config.yaml
num_hidden_layers: 15
hidden_size: 96
num_attention_heads: 3
num_key_value_heads: 3
head_dim: 32
intermediate_size: 384
vocab_size: 512
hidden_act: "tanh_gelu"
norm: "layernorm"
norm_place: "pre"
norm_eps: 1e-06
positions: "learned"
qk_norm: false
attn_scale: 0.177
bias: "all"
tie_word_embeddings: true
parallel_block: false
init: "normal"
init_std_qkv: 0.0237
init_std_o: 0.00432
init_std_up: 0.0237
init_std_down: 0.00432
optimizer: "soap_variant"
learning_rate: 0.0051
beta1: 0.95
beta2: 0.95
weight_decay: 0.086
lr_head: 0.0103
max_grad_norm: 0.5
warmup_steps: 200
schedule: "wsd"
decay_fraction: 0.701
decay_shape: "linear"
final_lr_fraction: 0.05
batch_tokens: 32768
max_seq_len: 256
doc_mask: true
train_tokens: 121100000
max_steps: 3696
dataset: "wikipedia_en"
Each number is 500 + 25 x the weight over the matrix's rms, rounded and kept within 0 to 999. Layers, rows and columns count from 0. Numbers have three digits each.

# down: layer 7 MLP down (transposed), 384x96, rms 0.167, rows 170-298, columns 48-95
# up: layer 7 MLP up, 384x96, rms 0.176, rows 171-298, columns 48-95
down170:514475519494490524484502510491501494514454460495510547498537541498498500492468478485494465492494518527509521501464505527462521535496527528490478
up171:461490502480506494498506513497533499492542496534440525484528477530532506488512449531520525508477541454480515469492521546498493507550538474481482
down171:517514479505512507528489490504518487497475530479511525474465532556552486515471523538506538528512480553497533510478524498504505504497513522473504
up172:508517459447511501517502539480550494491467477497542500490504524504498492491510481515479479532485488530499485504488519499475520510520514503497545
down172:490481512482494504480481483554452530526491479501496481511500488498511523510447538479493508497508558497537466510495520505472475499502453487471490
up173:478549524513513552532485512487506461523510449526529487478505518490449499539440487489490457517511496515488527529495457491484517489496490489489496
down173:492464505509490459499481517512493521496558477516507482504506493512466507434561425510512489522468503492492491530486546561530459505483548534530527
up174:500525489488494448497492512464530542526515540491492458508483471485530545476472512521516505447548474479449495468533515505495515460515496493506489
down174:453447560515514528502474473490548527497496502508509518482488538499508522494507495513491508500496515493540495492502503495442530508554494520463503
up175:483498477529500472512498492491551508498512501495473502513497459529519467473506555524466472462481537513489485484521493491518528460497517475495459
down175:509513530467534520513517507486485533510490478488465539503545430543492504542447505518509514509451531486476490509486494506518492525490476477530501
up176:474487461464542519513502485524510573495483477501533461491479394508482520503504473509503540484508440479474498515504478501505488517500497494572470
down176:467511540500537522542501497563529496471528486471515528513477482496522515499521427501446512469502487478472486470478484500497512479482439487476514
up177:470527488500522513480505454516538511485511475535504508556491443511533478518457488504528520455530503511493487491509484532481502457464478508507484
down177:497491513523481464477517563491489486509490505479474478498493510461493509506487519497484526525459490479459444467492507476537528506512492486490490
up178:509497517478525510539499508457494568529501453510449473482464500456508484483477516516499521509512524494459460486495525448471511468486521498507519
down178:538513496528490485524489456482500497514499503491468497460506476513467505487497511497482468464462471502484520531490519525502535521467554461496513
up179:512538513468499514469465488499473497492488458537481500439494463525492530528482524475519494492506496520499475532500470482503544541521484503468467
down179:520507479514507562477516492481497470510527488487530505456473498516489540498485474457524491507493535500518488551481493492492497444491453470477465
up180:497478500480490511480500520532510496516460460495498538496524536456496498489540471527463526508508454512458479479451499535534511470521455518508504
down180:520515475508485505488480463470480496494567510486492489512468510516471536499510536493508463491507478485560480491517468479515460521494505498512502
up181:539488497516505497491506509453469535523542513498478546473524502529512483546454488515469523508459495502472456525529452511514507478516482472514475
down181:514507535521504513507472498484499498458484471517489545507456470494492515506495468472512480488510519473533564478483523462509529504476512531536486
up182:523473492459508491475519521478530526491528469534489531510496507496479490502485469528477509475482499495496520523513496537491519465572486454532505
down182:509473476553500495490493508495456508557544506463506480502488523487490485509450549465495536502536457498505563488532500514499516480499500517515487
up183:469510527473451506500497487518512498469508509526520481494498490476503504518505529515508513473530494538498492485525547482479474471512489457513526
down183:497509516513508475498489450541468488504461518483523508470495501501474502504508526516513488495447484453486498501458484483503487420484503487495479
up184:482515496563538471502517484515531466470500531514506523490468511477466513503530520485509505523476479502491461520480518514488543480500458436508438
down184:539487524516455491497534507508485488510508523494496486434531455479483468484494453493451465477522487504482529521494495514478498516524478528428533
up185:492532497493544441507521552496514482511490520480499484483561496518444500516517509473520495509483479484524510511461516525469530448498491510491492
down185:524500467514452524522475491571465510500503460460506525503557508449534506479496472489506500526505465510496524471513481513512513508533434507475478
up186:450475519558517515542517488455503509525518461466463540517502450493449515462530512518461528489493538523545478523495509525467478504470475505492487
down186:447526521513488510471518472502521461466477490572500467518484512491497479511537487519542465455505505466506529520509489499513489504502525491499484
up187:516499491453479459519483456530494508499576492526495526476479488524535474538480513487476466486517532505580473475482472522491491509510501475533523
down187:535492526498474514525529467563561497528477498509568516497477512484546478496498484487504526505487502567446488521467497456493517495505501485457511
up188:490474496490473502501483499444490503517475504545522489517528493487538495477489487489483459463478451523522482481482474503477522537471483491532510
down188:532504465500478517456519544552513493498479510510503505498517510538501507530516506503515500533510516507528545516516512470554474490474476530519474
up189:538488457502479498484490468488551490497509487516475508458474470530533556509495527473532517473509518532498500451514499491496479496536475511479467
down189:550512496463505515555463488486533482528480496520524515506510545487490524497510458528447474519489508472502478476534484506538512480464530461497532
up190:520494514457514484483505487459534523504488551493495478499555523538513501492495524504476514506478534490495509516519492498464517483535558535454461
down190:519534484540483543505528515499475498486500503526497505487525528537493459496485480522492499537464446502498509517502507479565560513531520502515485
up191:504523523501527478541526497494516510535551525463490463560476537504522495513476443501524518503480476512480452505432492516470485520477476482471523
down191:508478516519497505585493498497473499472514458496501491501513490499500535523482494554505499521505485458471496490465481508455470519498515489517486
up192:545482496496507486479484503547516495488482487527490518484495538514508519485502516519503510513483471509452511533558519455466579540502518467478487
down192:445558536514519499481497487488510486484498496460561471515518508487490466482493512485516445475500532509480490460523500509503460501517510490516507
up193:450517515489486532512477494518554561463445484506500506537505520472494469469485472474484483488504486454476545466491519484540486482486519530528514
down193:537496474527503513518501530477477441493518506441474560500488516484488448532513489472498501482553475473481454524466458510504491496502496527476488
up194:503533539467546495535467509511568494480478474447503505507502545496536502506476476540489500489476477504490530490494507539467510484523498476452492
down194:489495525517484535484505528477481514497514473467510509497506477471508488542507476479473516491484538504503493492544502484517469477508500525474487
up195:505507484515511508492493516516495482513481498526491491471531518479487511500507493482516443489473525442512453475477528494532489496571533445460471
down195:515453520483530522508493540534503513517501504531524472484559514536512492521504530527496522528460521471488471531520541499519549493485518517520469
up196:504501506474507479485538489466455487489456499491483501500470499470482511505509483554494496540479501518481501472455505503497502507505463481522506
down196:482528454539528528489491510522488524523533515488481471477470508507451495481535532518519474529482496498503528521526514502524486473528507501483483
up197:511521496486478491532476504547549508519475463465495499492506463498505538495513493477492471585506488506431469530518483480476488508472526446520511
down197:502507522512496483473511513496479510494489518469499485448506514507513458536491482530516470500480530446483508504488491521486518510537515467449481
up198:458569494485488501542492467471434490473474504517520526435489486479489436500522510473473554491512474475480506528484485469518500513517477527497474
down198:516501516439496506516478510518484462549512472530496454519523507540518507487499481477493472527463498491531557509499495457480505545480518541502534
up199:536483489502527502490550462490519490481555497498491492476526506514487500502556472504488507474511501521486506479439468493518456518517499523500539
down199:461515506496499485475506544502495518550442555529551482511505500510509525529510491500503496501524529510506480501571490524484524492480445530492491
up200:478533494488465494484502524461516451531494518464515490500514485516474504472473500517459487493461477486473461469466502512527507500544491473510483
down200:485510486490530491444512508515492505543526504515490510524482507458471502512470535459526509477493511538490510491523523500497559464494480547485506
up201:477538526537499481540492481516506468474488492490513497500463461524520454535526502528520492428519470475471517490507494530506480501545487534481511
down201:511526483504499484481510530504505533485544508450481527520491444518517456503531509518504507505485579505557510498507532473456449502463493540480477
up202:501488485498529517550544459516499523459497478502510502550539480490496526514540519496486507523504470476525519519486523502517527482540497517533506
down202:497472493529509457485484513478518548515529521497524508466498505503533489476486476515529512508519466507468479485540489524483513460503515518461489
up203:456511488446559496492505507492499500465514503493478539532464482475458523419496502536455507478520482540473482546490547541535462513500516525501529
down203:521515501482516478498499486513514492531505539481507460514520493516480477526479526524513468481506510499486506488498454495532505461520530498480521
up204:462545502498537491521517495525485523523550521504512505531498486547539517486534501542509512495498492487516477516493505468436508493509443495543515
down204:443520535513457545499461539494550499523500524522477467490509505472496450508531503462540498517506491555497490519518486523551493504494514471531502
up205:541488513493508485510476510529529582466493474470498512505513502468569536447503481516513482505490535502497471472529501508484492499459486512486468
down205:487481497511509494505519496470491468499540467523531485500493509491480479486498496511514511471503498500479520533475491490464497486508497501524499
up206:527537480516500500476503493539494485469513480489470503508529530491477493526506509530527502460460514450482483528467495531501529472543474510510497
down206:514484525487505538491546505493525494485509500538512471468451482478504482468485506491478519524555509573515541479511496505502501532462519548527533
up207:492469465496518520537460507486467496513495465539471488493485535518525493478465530499525504525499464484507464499532535494470500553494477516488485
down207:501482518498476475511484465533508530506521488469543492512516491490527497512560461476498469464514455483500481528512528513570480504510486496529501
up208:485498543532503462471484496503525539500523503473491469520499486501532448509487483457512507505486500564494520487501491497503469482480525506504488
down208:539517451528490527526493508522484488505540505509540482468503523495484524533501469503526505537485535462555523483525495526503482493494503493497498
up209:527512508512496521500534495547503479523512535505506506524483432502495527543464505472483524482506483514482480481500530532490543511507523460514481
down209:518505519472523511479475533537500498492499535501516452507483507511516531524489502501465539505479528523521488507512517514474463500483503515487522
up210:471505519545493541486489492530479520498535524517499479480511487473455466489477490501499507468483503503525511488502489470484503466478453474548452
down210:525491557491508490535481479495518493525510494503511508489534487510498501522535508528508506517489479489477484484500491478462483503491515477456541
up211:467472495492505461487527515496503506570447477535541453489524467502528489490520436498546497491472531474495498450537467495492490525511457420495530
down211:520478445534473482488505482475490501486454520553487490477523554510486532538461503485555481471482494507498516467458473510501481495524486480514520
up212:509503498495517484503461450536444523481459514536478516469486489522486510461480505469523455551545484511508478522512509500446560506507461500523470
down212:498523502535510494465534507531499501513481493488481517499563489477502521524477526542448527453514529498507477474499514539486505550513535487493513
up213:481521509473498513538491471537528485506519459491455495522530512481479529496529518518508481566498478484498524500465515471506493501506483488524517
down213:513498467525492492505459469484520524529529511514498485500527451441484527516523485463495478483492492509516486539503511503495507457515494514526511
up214:544516531539522534534503439495525471498522569515495503503507498516466481490496505487520485477445494475536482499486494465503505500459485532506514
down214:536444468429520506456520495521499522489497491478495483473496525513527484498460502518467507487492524540505507500504500504470480516538434505437512
up215:508499453475520524527539476483541482479477478475496471500496492488502489472482493559482441526476514469498514455495531468507490525508547498503468
down215:476508490510528516480467502483482513473503482539502566485504521479457511470511493432552525480494523521523499543524532542494444515472487534526525
up216:494487515530517520482506521486537527497499501500473529465507500515489521522476531523468504483531462485480530485520471505489482521517497521524470
down216:491507467467469479539503498474493492509500490523501481513468485508480511459493472508496489501509533518481449532502503512468523496462515491484536
up217:507479513466483503474495502490477509496503503483536528499479486502492499492522508510479462539485490553465494493499474466436488506511530505474514
down217:485449471488485556521492460487479515522520501522512516486538569506500481525531513459533503521510474513505477518531502489473485522509495487549494
up218:501533458495538529503451482540459520499492465524536499501531490544501548486486497498506496474485526471571503514529511467507466526488514522502452
down218:489475550488477501518517527506537517481473499478461500556489489519499473501502512544527499497544478527496470486510506501502512507495498504472567
up219:516504489483483464530480521538540502497481456513490500509536481482531499482518485462480513508454543465490500470441501482468474531522537458539473
down219:556530508515519495475487493488513511476497543502495476478499499461460470502506513562498516452504488478513504475466481537557508443488498480518488
up220:515493448508517488498546471524457533501473486505499492521500427496512487521481486484501516520480469527501479491523525467533504485517464518463489
down220:480500504536479485497515500478506537495503488521493489503536559510535493512475486490510501494484499473483455485517486527525511467489492558507444
up221:468513550460500470525536468508515488490516485493515467475456450569444521495497525528501509529518495505532428534506479510448526491519510525538511
down221:508514485518545513483479544464481518514511503505490510566517502509555514483507533472447499529460535479484493488509508509522485502474443507483477
up222:505507473483558490522483481497476526464476535487501473483537508492461504500477523513459461512503506527480460501491478499491540487531501510488514
down222:523476475483501510486501485506490545543483529460483543478559500520578473472471491497529494486491528521512492543467526476480484497448517511497495
up223:505497473473507510493493496527486537485514462488501526512528503479462549495508485499505504474454502515493504482489508493443493483535487496506474
down223:499532511518513513484502508515481535511497544509539494502521537500496490499497482517504482515519517509491460547526507499504482528477492485496476
up224:514544523475493548526546541492511483514535479499516528532482463530486480511485480511526485488483460458510471503526482508521469529473529504496522
down224:521426450493501533474517449517490497507482479524517485471470576486532532457521479514499533495470491569487519477538488523510508494451502511501487
up225:480547461547467478521426564533481505528455533542456520454514427489483512473504557493523517455522475458428458505501500473497478489519509493502496
down225:505531525472505488477532470554511517506445470551483467520466495466521500483454470532516471486497502495559511504512496479473488501490501522499460
up226:489524491500496443500477499494510516508445536471537487520521474513459493485469550487496460505516478544492455488495509465479488502490477472541517
down226:500447497517503505501486519506533526485474477497503512529496518487484508446493471515483478500497493499470494520510493473511515519521503520503489
up227:485515467494569517511482475502499504479533482489519439473460490507517460500490473507473467469502509468477507468510462517503477537481475512519515
down227:516496466521499505499480544549502485520501525518443464496449496465445534475503528470533486487512461556457484528478475488507500456477525531527518
up228:479567488522523496503544511525475476469483459502486505477523510418490489477501493520542512498492506542468502516470494455507468456483465491510471
down228:488483517483499500479502514498533488470455484526494505521523481540473501532472541481502546510526517511502513449467490512516533515504492524520436
up229:482510528454496449546495497499484492506485472486551493506527483509481455511499520524511495464479492474536501503472499518513540509555520507465503
down229:504498453450531555463509476520494505523552492516500525505480519517463557467517470504452481541492529496538479420475476447515505526568494501542507
up230:476521504479495484483464554497497518492570515512495494524532457521527487513513549460478505489438458443479520486539494534506460464466527481523476
down230:488489527488510506514542534520498516531482531463462500542508513498514545520545476544489456514534465485482501482462485488510498495495469461409514
up231:474545494454521496467502508499544518456451523514461498481531478517461503524514516538542464502519506459550498514516528493469493499511529478504491
down231:505486499518525559477513542505465489488481527470516472526498451499494554510481500495486500528497459469500471466491506517453532473466491462525486
up232:538483494478511540483471516482528524470513485530458484516494489502482506493480520480495507502486520488495467472530472514514493479461502501522510
down232:505500484526506495543491519507516500505483477487526497505497513535498519519555471486515509501491501491517507510457516506510526498464461506542503
up233:457513491523512474523487488487500485491501534467505498543535491497487442482512528522489489511497502531531489479571509523473473485491520505472509
down233:530517468564510500455480491496513461470518505483490526470466497494518560466541458472519503474517554463544481499527513488483463478549488472478505
up234:496523504479468513551510461576503501414463513511479533509513501497560508511478521456474495479487500496509503507471477470507526516491498453501469
down234:500467523571481516495433489471532510528493503537530483519503510563488504500522470478509476490479525559513529498497505523505533494501461517482501
up235:500500493457490518505510477505522530486530481512471510574486468450464476545508432529517518468475516489508487522468508538502487506522445496516489
down235:458547475536556475524466510525524492509503494532523526505509516530532555506520542470487520540540514485500461506487481462501502502521490518507487
up236:517536508538542508505528496479486473483499506495507481497495516532481501514504526505475502502510474525518484471516499462513538492558477532507508
down236:503472524487490533514499524526501519482464482480491515525488533461507533510500500462508513532507521520521528463490489528516512520486503474513494
up237:484535524453524493478499482514495462512508495473525473500552519444445489503534519503492504516512524492527519543449528483500472509539498527482486
down237:473504515512452450514532475561525492453509518473475493498543553482533538570496467525501492507497529501514446466515517471478534542536449500489505
up238:456493483537498482499480515495481489496513541470511508488475496545485511507466508495469495513496474521538491456530513452497457543542499493445509
down238:509525520494489541524452490492539486536481471515488489489517471466483496544483463501488517517506470462467526515459493517503490485485477481512534
up239:496522492483502543493477453466519465479549489494479514473516472484487525484507469430497513516475509494468472496488542457500524491502504450531492
down239:481476486501513496515524491460469548502560488515546502486483533469547493564523475493499524509501480494507511473484501503501503470528468501535522
up240:532524482507493493470558498503473490482514515508493515544517499566444504503504500505514483520503491472515488510434492472488483498482518521510511
down240:502475518502486510518495520493469482570466531512535490452484503486494463509466504512468499491498518488500510483567518470470451527478458503526541
up241:561546487499519436504479494478519479476446486537479481528504494486509537492537514501488501484492523459530480494519459480525510512478499514451517
down241:487519529533484436461491537527508512442450528474497470496529490516484459518493522519484451530453506506486516501517489477503504523504511491519487
up242:521576510528528514535529513538516490517492494473489497495495508529473516511504503533516452502512518492516478465538525503449525503462539511457510
down242:486480512503479496497484507479490473465521509524485558468501548523514506503542438456502511494511479488509534532478532542540528511501460490513541
up243:472504505503483502547503496538540496525529517515463527524505481503450524501485533522499471502513483552460449511535498459499518512481509521499481
down243:478494508439500496542539479477524495518535507519531530474501525469497524544496455507494464502497491477523485499503471500452513484441544486553509
up244:497502535465536510509508524460547517486506522517483525516517482480525488524483542472454501459463510520477503490451527468540486503465512470523538
down244:506513489469554527492522527418509522518461460498503491482491467494479454526536498538460528450459516506462509494504457509450483460530489504496523
up245:466510527484506433467522499489497560486466534489449512473512479477527491535491504515450480483522524503496475447471474514499470457505484499465443
down245:477493556504500465498478486482506527525485502503548519493484494540492500528495501505510540486500498530506470476528516467512505517482517510521459
up246:547550508513525500495510494502500536514490495495491549490499530524506537514515523481552490481471508449483452467475502460506549507480475526471461
down246:498468517492516507479491479514489484508469491541477507467512475500503503483529488474510468511519508500517525502497486563518451498533514499494519
up247:464538520495494447524506527556498486507539498465524511500518468515463462475449535522476475517504471489508498520540459473485480525520528494476472
down247:568493474490478485555500483508505484457489506503508482533525488537499484470520465481490474539473541493493503509529551442504504512506531483469561
up248:470492486514495551548480498502476528520542505501469493481489475487511487542536473501449466476520472530469463556520488507502503442512493481536515
down248:523476498489529497467528554494567486522484528498532495469478515513529500495472546495514524521475501512464453522517531512485476504530530505488510
up249:460496495513508517539453535499491427504504528561511487506515464517491496501479491529488486470489478436448510496525505489517533496497500504507563
down249:558495500511578503505511503532515501501583516501453478486530484571530496522483545470478499530530481461489499515491506509526494513484493485456509
up250:479481517491495486537491493479527493506504462488483511492548511515500512469505534525500530492443524511551522484479501494517477510513492500517485
down250:491473523480518532459520485462467482500508548506521499495516485502496511463513515484508500490503572478512488537543475496500526508530470479508484
up251:509486516520539454506502503482485561460485485501471529471488528515467506529469501519500429517490455523536485541527485447514518531510505488512516
down251:475516530482475501462491507468518486508500472536551455501503493485526501465538490516495466456504518538490506496495485503540471505508499505480511
up252:511494502516456503478526563530499517495479506498471545491492493541527477496474550484552471508469523488463488490510518499453565520524469485483525
down252:528484477534465493462450487544486458521538510533509473499500419510475520464432477495503540436473464463510500508521468499522527542539506495523545
up253:499495519499521507485516514557489507480514513458467493506512494517464555497522509492488499473507520516492468444485539500442474513468506494510540
down253:465476517510490544468509496485476512493503480515482522476474519493509511495493463532489484504526497500557499510478487489495552511521474480502536
up254:558470504490517473525503520560526524547472467509506415546482490487510472482511473544483511484458491488431489447507542478471488479537491495489518
down254:492544481484516506526492447435516539433511488527504528510506469498463484529512503432504475487533519470495489510492518539515438542487478495483511
up255:514511465476540523521456500490510476512499485523502463506525504470516522512500526504535496537531467497464452518463539532475455467496462502511502
down255:504468500512498507479521534523508503507478490484540472516506500529503463482474470527546483504512512501482516479504504465536504517508488549548517
up256:465486562522492490479496513488507464534461491477436496528447495466499519488490512492473504501486467486487486514520483526503497518487485509472500
down256:562534474510514472478551470492523499503471509460497530496530552476478505495479544507549510508520485526515487506473534510454484478491514505494514
up257:526470495437556536478477556510475542505489487511458526531443520507495452509478484465532512507485498481521483508500516512492465517501460525511474
down257:478497490493493490538501467477484420522518486535507507490496483509507448561519424496507519473524516501497606479510520482516497497530501487521527
up258:471546498511522466503523502484511521450506485487436501483508511522477506513481459507529478465520475519518516550446500500507528500546491528495486
down258:517522514518518481524496530505515517547500501516505474473505490460518507486465495510488519523477526522462493496507498474517489471491472509486528
up259:479477499459546500514513497500465537455525446513484551487503509523462500524490504511462484502498496487469505512475509523489475531494513534526533
down259:548528532498458463487545550522511495501483555519498471521521500524449489515494481511455526537481529519503541481510490501494484535503497506463516
up260:530526461513515455514501503532515511479516557457493479463517503496514501507487505484539504496489490488489496493511514472461433516501512480491456
down260:459459503518525499475494487477490489473500459493466512506475479477498498533504500516514499472523426565493484511471453497480486501496517473505450
up261:522516496483485482511508516479493476483547504490477471512553491527499501476449491528502525526467466498529516467471479482484498545495512484475521
down261:511521510516481513495494489477475484492512491507498484519502493485502520503484491465464464475486513536499477472502489479495514463525517486530481
up262:496529531492454492514502515527559468433524456502543455515492524515455496522531482494490451474471483485463473526528540495480480472516491498490540
down262:472539512448503499505503453481532531503494486479481531530484470497494493473487528488506556487485527502498525487491454511498505476500470484519452
up263:503522483513505507546452500499484517572476464513484526506498500501482472488498504481516499505483488493494477488522533485511527559494469516507498
down263:527475506465535495508548522549469481449514462483507438515503511496506511536496486515523507504539487488458528514503483507450476485459532498516523
up264:504498517479471492492470517509509515535507503489511500479504494526525515505523493504478481488483483475489531481508500496521559491487531529481519
down264:483538500443528512498516491492508482540494510516500561544492497549497485496482514500471466493511475544510456500461480488479486521548517535485513
up265:526535472511583510493479521501494485504474528504520491537518486510519457554513510465484493487509496472554471494481508486426494483477495493504515
down265:512451567477489524467491508492484469490512457506501478476526484481450554480516552497469490535570475462488523490489483532486493481461482523505502
up266:486536510465483513502550491523432515443497480511467475533516556509494499516482527543465494488476524490524509488537460487493496500503477457480493
down266:549499488533494473510464500484509489515506497535534471472520509484497507510526490539530416471468495473527517518534523475495494457503548509521530
up267:499493471475469534536500463526540489524478488539536475505505492474539514500505480503454482534503460444467468497512485503498442485483513512524485
down267:531494549463493503534528516494526479480472469539551499487513489504493531533524549538500529507507441517491470512488527473496507490533449482494435
up268:522462549497495483514550487529532529464523483480447503540497471499529482582494497483480482507497440529532461493506489485518493510493519508491488
down268:494497514466518528524474516503472467486519521532497489492499518517463461468490551518482507538467461484525546455509478470501550514470460489490543
up269:506534546471492517540478539512527541466559493507538522580459498497513453508499521543475482482486489484507502476520497500477501482510547514546550
down269:500464551487506439511531489473541501553491530520543475493505507510527525584511492470481453507502451502483534485508484493523470455466460473496462
up270:534468472487515561491492465521494512472486435513493512476464472494488479516495480499530478488453512517476539552494515469495493477522510485469484
down270:491504535531475477510512499477464482529514533522498493533525510529469492533496506537480518511520501491449511532525473540538493508486497496516500
up271:504541519516499515497458547500499477502508508461494471444503432509492452511473490473470498504519485504472485510502450510473549490520485489486526
down271:476453493477459502508477478497501533440468490531510504505534496486529507480503478495533519487465528491517493481502515524556537477488489531531519
up272:480535548479482522555533500486488519527453482491494448477449481503512464564502486527493501548480494503501525468494477522518517499551461498491505
down272:502486518478511497423492526489468500531510533502528516507482492489405505470507490468512462494491497507536512528508522491525480485502484469528540
up273:544510546532525474449495457486513497462455470507485467524501494519491480521503504562498487528467540475522482518497487454489484487533510512525484
down273:493464547494483497508486521519500499510507497494520524505489494492542529540490457475497508480514467486490513485465471530494490519502443530500484
up274:513505487465507479507522529523525516502459499509507512537521501516519497465486519491512495483526446461488481532485535478506484555495501482540512
down274:504460530523436451508470495499437506508513545510442494473517504506445506510492516514466500482495503473501494500492507518505489494551487537491528
up275:510499524507514487541519516482536494449495473473486501512571502508507466501504457526493478495507498463499457464491527535488532513507470498506503
down275:483494557522501504528483477499453498509515474521482519504546511462505499539532476501540482520538496468534555532472499475529498526475503496518464
up276:513506467420525484541482485505468480466513443494477511504493483500495503535521550464527533458534504475523517491494477491475511527526501463467531
down276:533514440482488504505469490531418484502518454481464486511454507461520526513490490439478509512518476554515522470466499472523484483517481512467474
up277:487508488542488465531522510486526556461505467501519541462509473493501510494485511524515484444531464474520477495510496488516535498519548498467483
down277:481491454447497505482516499489486468539481505505487515527506514525448511486511460533528497530518471478520505501506513481493521476499492514528512
up278:467513505474470507539496523480492535529481437501515515504487456515528465477453486477548507516497468562503479479480512520509514518510523487506485
down278:486491501479543486467513510539507486492496506521560487532497506515537507478547514509484502490529498532496477497523513454492461517499495542499494
up279:494474578480535482525476504539502550520493476544508495512479508479493484528458523502474491485447531500545486541511547430509471511495494505506526
down279:514481544547533506510501507509499500509461466506481466482523543458463496498502507538521455524498454484516510491478496553512533435558501512518494
up280:468517576493501487571537486480510528529514514484479506446494495462523498509524420500485498477497510474504492478507525489491510563479494493493491
down280:485461528502467500531494502525505490550490507518518525471494502533534492477482495531491529545451467473486534488523492519498523451519513530502501
up281:477519499455486493468467511522522524512510489524485435533517501473565534505464511478516546477491524477492492478516517533488524480444490476529487
down281:422492489457520513473499490485460527531461485530537481517476484514513532484518483544489463528510463534514479443542481501520507530503516474480439
up282:483509468505508474532555518529536508546509557489502542502464497487530511538502480509497484531517459503499511487486499499471506472491508483493499
down282:495503511512518480434517481474516530483487491497453507501497444516524554462510500473502499486505563496520500509523498463540492471462485514497474
up283:494510535441521503511474501497520513520478485524514494486473496488492498486513507499478502530493508492524454510536511549476500499532481447543485
down283:489496470539479475483493496479455486505508528486486492537507474521515511496511497445506561478497491483481539501477506461526478539493488532505486
up284:555540490476540506532523490476471465478483481484490536479501513500519490455490494495493484543443523475504482477527465483498516462505510491519537
down284:495477529508500485443501512467501552473506509519522477528520470535460504562480510516508495433546533506530471496489522494495495541553475484518518
up285:536530497537509520487433461534505477473508510527487541493506498510445475504522481500533492483479502476467484471515533507473485509514495506466507
down285:516529505480514473479514495499503502507470572505537507512468489519546527493520452550515523494509479481556486509516545506523498521517476528506524
up286:453522519506521484491517498552480480487439492504458482468484502518572497495509479490503486514504488452509533460513491538505566502559499490494477
down286:512549489467469526522487500496455463485502515535501489478494487509523462476524503504500535508484507515468490489538475442506522473470496524528525
up287:496498493476464491487427440518516487475464488504479494513516487513479507506505497505520521520492523490510506512474543502499540534499473468519434
down287:499506486495513498485506515512531527435472464515473471508495527556518534442525500519483502487479516512493521505508505541485484505465499494526524
up288:495520514483538517505489483520510497524499469511547495532486497497514473496494470493501483504538463466489526471517572543484514481505512503479491
down288:505502517510504498526495526476490486454504478474465504463500517509530518521512555503518565511486511514524483505514487491530486500514477465510539
up289:480500493488471522548490477522486499532527506473517506494504469468494496471490484461483463468498542479513534541453552475499463535519528529484469
down289:519467528536497491481490510455541535489483501499511500496502543491511495494507512482534523543521481524522537534556466509504517479488514510503522
up290:523514505502515509482462510497512530492528503480497483504516489537505465506488493498530476472461484513530515478450484474497487492513538575484492
down290:499451522488479477533495493494479512528545479533506523481471463483519531484452478525511430507536486458500526501471499512514556514519519494486488
up291:497526479469504509535517472487467527540498461481507465444512485485489486498457506558497493461492506538512462493542472471466525536500511508499488
down291:484510488519499477528517498502540462509480527508567504504494511539545502505533479504540494486499522446470531457523488507520515488479531455451502
up292:479522537464498546478512508492488504527505482516497530476479477486502481490498482508484509499485513519474546568527513495500453493499486469523507
down292:533499464500480531508455492541517458530528474510522520532516490530526521500502491521503493555484522504507481480515487514504480500541531453513484
up293:516514478485528491513503528515492487480520502507489478486490495468507519505511503536484494500534495489492501515522456520463516484527491483486512
down293:487488509530486507503473523491531494481526512516500519503506481499496478501494463480526471512475531516502528491550517500546493509528468467543509
up294:516480514498520492511483460497497516485474502518488505449480498506530488510490487499451534525532460494570522501531518456474473532512442489511497
down294:487508496468496507457494504544493544499472498453473489491481518504503489477463486527522473485496496468470479448505471543497467478538484478470505
up295:530523553471508486489528503506496466535492489515553496513529459504571507521509562522509501443517506503473508472507482524487558511472498504497470
down295:493523545543496458489513501552516537521508479539494471497511456534513538496508499533500487508515512470458476522477479522496488491501540478516501
up296:480502475488506455476474477521492494562517540520490526539539510506529524514503505504471439505512485482495479517511462506481525453495491522499514
down296:469498527483507525504465540470511482509503502492486531498498496471516510498507515524506509460507515477533492490505504463497508545496469530499540
up297:503525499525496489518441479495477509483489467532534508459485532522493496519456527534493501537487520518436528479522487507484486491529478515477445
down297:488474519475500447464505508478501471520534541470483539496498490462506513500481512483502478487524505487554474496514483525494533526460500504481549
up298:488494526500512514503492492515499501517503498495481505484492471501506498497517498516501517482472478493511489489510478504510514509491491479514488
down298:493504485521499526483516492519505546497515514509510514500512501499516517532507526484491510516508501489486522521504467501493519513504511505485540